Each number is 200 + 20 x the weight over the matrix's rms, rounded and kept within 0 to 999. Layers, rows and columns count from 0.

# v: layer 5 attention value, 192x384, rms 0.0628, rows 188-191, columns 224-255
# o: layer 5 attention output (transposed), 192x384, rms 0.0671, rows 188-191, columns 224-255
# up: layer 5 MLP up, 1536x384, rms 0.0649, rows 0-42, columns 224-255
# down: layer 5 MLP down (transposed), 1536x384, rms 0.0574, rows 0-41, columns 224-255
v188,204,237,220,182,210,204,199,213,215,191,229,140,193,179,192,169,191,170,182,216,195,234,200,213,149,207,227,187,196,169,188,193
o188,199,173,201,176,217,167,183,185,197,218,193,142,161,195,216,178,212,174,214,209,249,217,236,165,157,229,215,193,189,158,175,210
v189,251,201,229,204,174,206,188,213,193,182,198,176,175,150,173,228,253,212,191,198,185,203,241,197,195,198,221,186,176,221,151,135
o189,235,241,244,201,186,252,187,182,226,218,187,193,178,175,201,211,227,201,213,206,179,203,229,202,207,247,230,186,157,211,197,159
v190,212,184,192,160,201,230,257,136,174,218,205,209,200,252,166,193,168,196,195,218,193,219,192,198,219,186,153,235,206,199,188,201
o190,206,163,143,168,209,216,218,168,193,239,217,211,185,256,148,188,171,213,204,205,203,205,220,197,198,193,190,207,209,174,215,195
v191,219,201,210,200,196,211,219,168,224,205,194,225,166,177,183,211,267,203,208,211,202,209,196,222,164,203,175,189,191,198,240,231
o191,237,209,221,190,206,189,215,171,232,199,197,215,183,183,210,201,233,223,185,203,179,191,188,212,191,180,181,188,193,185,219,200
up0,228,193,185,158,205,212,209,191,207,204,228,210,196,211,244,181,182,222,154,207,205,223,179,194,164,185,197,215,196,198,202,212
down0,195,180,196,207,197,197,188,200,166,219,187,194,198,172,208,196,197,182,234,197,186,194,219,193,174,163,219,209,211,191,191,199
up1,200,203,172,188,209,208,189,151,176,210,177,226,216,222,190,223,214,194,148,191,216,196,152,203,209,201,201,211,179,235,178,216
down1,179,213,179,218,185,205,191,178,242,209,202,211,183,205,191,167,196,220,180,226,186,206,170,208,194,205,233,205,195,223,205,207
up2,166,201,210,196,196,193,220,170,197,210,205,187,167,203,213,188,209,190,155,218,177,197,205,173,174,186,174,204,225,195,214,193
down2,215,176,206,159,200,162,183,227,199,199,204,235,203,209,213,197,229,173,216,162,207,195,192,200,206,192,182,221,206,226,184,167
up3,201,236,212,189,227,201,204,224,233,195,199,195,219,223,217,162,188,177,195,194,190,240,197,223,201,203,181,217,197,212,235,217
down3,171,174,204,210,192,224,199,184,195,221,180,225,183,206,175,176,199,214,212,201,193,185,200,233,174,208,216,203,205,211,205,181
up4,244,227,204,194,199,241,179,192,191,206,248,194,198,204,216,204,214,215,178,214,211,195,231,216,212,216,206,190,189,194,205,190
down4,187,234,230,204,214,184,214,226,187,200,234,210,166,231,228,216,216,199,238,180,238,204,224,194,194,229,184,250,210,233,213,189
up5,213,186,222,148,168,166,234,205,202,216,232,167,216,222,222,162,220,223,179,248,188,185,167,223,216,150,212,173,221,208,193,200
down5,203,200,197,190,241,183,215,172,233,208,231,201,182,170,193,205,192,168,194,202,174,195,194,230,162,207,209,279,163,228,179,177
up6,211,213,214,218,205,179,199,234,190,169,218,212,210,205,213,209,167,193,195,218,244,170,203,214,176,188,215,180,187,206,219,208
down6,201,212,231,201,198,207,166,180,213,264,205,222,214,210,205,204,215,195,209,210,205,227,195,195,171,167,206,216,195,199,169,181
up7,200,193,198,175,218,229,176,230,197,265,195,172,222,197,225,174,203,171,204,214,173,194,172,204,232,219,166,191,173,193,219,200
down7,183,176,220,187,155,204,196,197,149,205,200,205,190,216,205,214,239,188,191,217,183,192,203,219,177,195,204,205,201,183,193,216
up8,188,207,194,209,227,225,189,194,222,217,192,201,192,191,201,230,200,218,207,204,203,210,208,214,188,203,202,227,192,219,169,261
down8,180,207,191,195,192,201,186,212,193,207,225,189,197,184,198,196,211,187,197,202,206,178,170,219,191,189,188,183,194,190,208,190
up9,202,159,189,176,209,185,185,206,213,207,196,221,220,233,196,208,225,213,170,233,188,212,184,218,154,200,213,215,203,208,191,186
down9,210,211,176,192,195,215,159,204,207,217,212,184,187,237,230,189,199,218,228,198,194,209,213,225,141,186,184,199,211,218,170,230
up10,204,162,205,161,205,194,184,259,187,179,200,190,181,218,221,191,196,184,206,210,190,227,158,205,221,210,198,204,209,183,221,219
down10,194,218,187,217,218,180,192,182,172,246,186,219,180,218,175,219,195,193,182,214,172,208,160,190,187,213,243,237,207,197,232,199
up11,208,187,207,212,211,207,211,215,179,212,206,184,170,227,209,232,207,207,191,194,201,190,203,213,156,225,218,204,227,219,202,214
down11,205,206,205,196,177,215,184,187,210,209,217,172,189,201,184,181,165,187,210,231,195,220,195,199,207,205,194,178,198,214,176,192
up12,227,238,201,193,177,191,226,238,212,216,199,224,231,205,236,201,173,210,203,203,192,188,195,213,213,198,212,214,212,212,193,241
down12,164,186,173,190,195,203,174,190,242,196,204,218,210,215,182,216,175,200,154,218,190,185,197,210,198,158,204,195,211,190,213,160
up13,155,228,213,206,206,205,230,166,203,239,217,233,195,190,206,217,224,220,172,235,175,241,195,197,213,194,225,158,180,221,218,184
down13,201,184,174,189,183,207,202,196,201,227,197,227,192,184,179,201,216,161,212,197,154,203,191,201,163,197,222,206,172,222,196,169
up14,174,203,243,215,241,206,172,193,203,223,198,217,205,228,211,209,182,203,146,254,183,188,179,225,221,166,215,192,203,215,212,170
down14,219,177,222,196,206,182,165,206,219,223,253,181,183,197,207,199,195,163,218,213,193,214,195,179,178,206,182,184,219,169,169,214
up15,199,215,202,192,179,200,228,175,203,185,184,218,219,219,215,220,191,219,189,196,219,207,204,189,198,177,173,206,234,167,218,240
down15,191,201,216,234,212,173,181,189,164,209,219,159,194,186,185,170,208,215,212,235,179,209,200,221,236,225,199,216,179,190,183,205
up16,183,221,196,201,181,192,161,204,190,198,176,196,191,186,220,215,220,223,200,224,203,201,192,182,213,190,182,185,180,203,194,262
down16,185,214,192,198,220,190,187,239,161,173,225,235,208,237,198,200,247,196,200,216,177,190,179,249,196,194,189,191,238,167,192,204
up17,190,194,187,221,190,204,228,190,214,222,219,202,197,181,174,177,210,197,228,211,176,197,183,221,208,210,191,173,211,140,205,208
down17,221,193,195,224,192,151,199,168,200,200,196,175,186,179,180,172,172,191,171,229,185,193,220,177,232,223,233,190,177,180,160,211
up18,206,194,235,174,181,160,139,198,202,212,177,199,193,235,198,226,210,200,206,221,205,192,202,176,233,165,193,195,211,185,206,205
down18,199,189,210,187,221,190,229,198,224,199,172,171,199,182,191,177,177,178,257,234,184,217,217,210,261,216,208,168,178,209,224,193
up19,195,180,212,217,222,206,229,228,192,170,193,195,184,192,224,232,214,212,187,194,197,199,190,197,222,214,189,202,166,206,184,246
down19,210,208,205,194,177,211,170,189,210,213,195,213,196,187,192,150,204,197,187,211,206,191,208,201,163,214,210,182,241,211,203,162
up20,201,210,199,172,221,194,202,203,193,239,236,220,192,211,203,180,246,196,206,224,206,216,217,198,187,184,212,180,177,164,176,161
down20,219,196,234,184,196,193,185,217,179,200,203,261,184,190,201,207,175,225,155,208,216,199,223,210,185,212,205,171,189,179,178,196
up21,214,188,196,235,188,221,229,221,183,224,207,195,208,212,227,204,202,211,186,200,206,209,174,199,227,203,202,231,206,233,194,176
down21,214,217,196,195,207,200,187,210,234,242,195,240,191,206,232,227,192,180,205,183,197,160,215,176,187,170,181,228,212,238,204,189
up22,182,203,180,191,193,174,216,218,212,205,225,232,209,209,196,209,211,168,154,193,234,182,197,194,169,197,204,204,211,192,162,215
down22,205,207,221,193,218,230,208,203,213,197,146,219,205,211,223,160,198,225,157,216,189,231,172,216,210,211,191,205,196,186,220,192
up23,191,212,220,206,207,229,176,200,207,186,249,187,202,206,182,184,173,199,209,188,159,206,198,194,188,177,204,235,182,194,182,191
down23,188,207,206,196,202,219,220,228,214,196,181,203,170,221,208,224,234,170,186,229,232,202,173,200,204,199,190,185,213,215,199,206
up24,209,226,189,225,232,208,209,222,219,230,233,204,242,193,193,158,190,177,192,210,202,189,166,227,188,225,207,192,207,188,177,196
down24,210,203,181,186,209,224,187,214,192,211,218,206,235,227,209,178,210,190,197,177,243,146,166,189,191,212,177,194,195,199,142,208
up25,184,214,218,217,222,204,193,224,196,213,197,200,204,233,206,206,200,220,170,217,173,199,186,238,229,194,189,209,219,191,202,194
down25,189,200,242,209,222,198,171,189,212,241,193,197,191,173,204,168,229,213,189,175,199,175,160,216,171,137,169,210,192,214,191,209
up26,201,196,173,252,213,200,175,193,227,230,232,242,202,195,212,201,193,216,188,185,171,189,193,232,239,206,172,220,220,207,237,212
down26,231,206,231,192,195,193,228,185,197,187,145,189,209,213,233,228,217,227,187,225,183,206,190,181,240,176,191,215,186,171,195,206
up27,223,174,196,182,207,183,200,212,183,225,185,199,210,181,226,202,206,199,220,210,205,189,210,202,205,199,217,176,188,206,231,235
down27,187,188,171,218,244,218,200,209,219,230,211,188,203,229,202,224,197,196,225,178,210,198,196,212,186,186,186,187,204,184,192,202
up28,159,219,179,227,188,214,153,215,182,214,213,204,222,201,184,210,253,232,190,195,234,225,196,230,209,199,186,191,233,214,211,202
down28,196,192,210,186,236,207,183,213,221,211,153,210,196,185,182,174,181,192,206,239,190,192,219,201,181,159,179,218,196,227,217,237
up29,210,175,211,194,226,210,166,182,184,215,195,221,189,213,248,178,239,211,198,248,166,214,185,240,194,211,231,175,223,197,202,192
down29,215,230,190,219,204,210,205,181,208,212,197,211,201,200,194,193,190,183,187,229,195,188,174,185,206,199,228,234,222,177,210,186
up30,222,192,192,181,210,182,190,183,193,194,207,210,209,192,208,175,187,223,210,242,194,208,198,210,199,203,182,203,192,192,171,211
down30,197,190,215,207,226,240,179,183,228,180,201,183,220,226,189,234,182,234,156,233,213,204,173,174,189,207,215,234,181,212,199,208
up31,160,212,203,199,179,192,183,212,209,224,168,164,209,203,227,219,163,219,208,182,214,210,196,226,176,181,181,188,206,202,228,198
down31,240,218,240,190,202,210,168,197,196,235,219,176,188,185,194,180,217,256,197,205,211,189,214,185,193,203,186,221,242,193,197,178
up32,201,170,215,172,204,193,198,193,183,182,206,215,205,198,217,183,211,203,191,199,210,209,197,238,254,193,207,196,224,199,187,216
down32,216,252,223,236,179,221,245,204,219,208,218,191,224,206,197,244,196,204,215,204,193,193,175,203,193,203,221,154,226,226,221,212
up33,171,209,169,208,207,222,187,192,174,187,202,232,227,226,223,206,192,225,176,199,175,184,219,175,183,185,178,189,208,173,202,188
down33,185,174,169,238,220,202,211,216,229,185,197,221,204,190,207,188,201,207,174,203,180,249,212,219,181,206,204,165,201,195,190,183
up34,211,207,199,179,203,194,175,196,218,209,198,192,230,223,190,182,175,195,208,189,147,200,174,189,178,195,206,208,195,224,213,227
down34,213,216,208,203,201,185,221,226,197,180,171,177,203,156,222,181,185,185,226,179,208,208,226,219,188,268,175,216,207,205,160,211
up35,192,190,193,190,232,174,191,181,225,221,178,204,207,190,200,187,176,198,206,223,193,207,181,228,215,213,221,194,170,198,201,209
down35,213,220,227,221,182,183,193,199,195,160,245,206,193,212,194,187,221,178,212,164,233,184,211,211,193,180,213,189,186,210,196,182
up36,215,236,209,156,216,207,214,203,218,230,233,193,205,189,205,175,171,202,204,187,193,206,202,182,177,194,169,205,198,214,138,202
down36,205,218,201,208,221,229,208,225,199,205,179,185,195,190,182,190,226,216,216,249,193,220,201,186,181,188,230,248,212,203,172,199
up37,235,194,225,194,207,195,158,241,179,215,176,194,204,185,236,197,194,223,219,210,190,218,176,209,237,209,210,179,205,200,222,215
down37,186,221,188,192,219,232,185,203,243,188,179,214,165,217,158,232,216,193,185,216,198,191,206,224,151,179,190,209,190,196,190,219
up38,211,233,215,217,206,227,195,174,210,218,208,205,181,201,194,225,222,211,179,198,226,177,179,214,208,191,155,223,231,214,184,196
down38,224,201,214,234,191,200,164,204,212,212,207,192,208,216,194,193,173,186,199,216,188,218,201,191,202,165,181,219,186,257,171,171
up39,205,195,196,163,207,185,192,208,169,221,210,196,195,178,205,146,229,196,218,209,161,243,196,220,198,205,208,160,190,183,214,216
down39,192,190,203,195,188,196,207,177,213,193,209,177,204,162,189,220,200,182,216,170,214,202,228,242,184,171,189,224,189,213,179,201
up40,256,218,193,223,183,179,191,169,182,204,216,189,210,184,211,213,184,224,187,173,173,219,185,205,195,224,236,203,206,179,194,211
down40,217,192,175,196,191,191,216,226,202,215,165,215,229,165,226,192,244,180,223,196,206,144,204,198,198,182,206,229,218,197,219,161
up41,208,189,199,144,212,211,195,227,194,186,237,165,189,209,204,178,186,211,211,196,204,186,207,211,214,208,216,209,203,198,189,177
down41,187,199,188,196,220,203,217,206,184,193,194,237,203,208,236,228,185,214,210,168,170,189,190,179,190,205,188,206,220,238,208,191
up42,230,185,209,167,217,191,175,231,202,176,201,221,181,205,229,231,250,206,204,211,169,214,192,234,174,210,229,232,206,177,213,200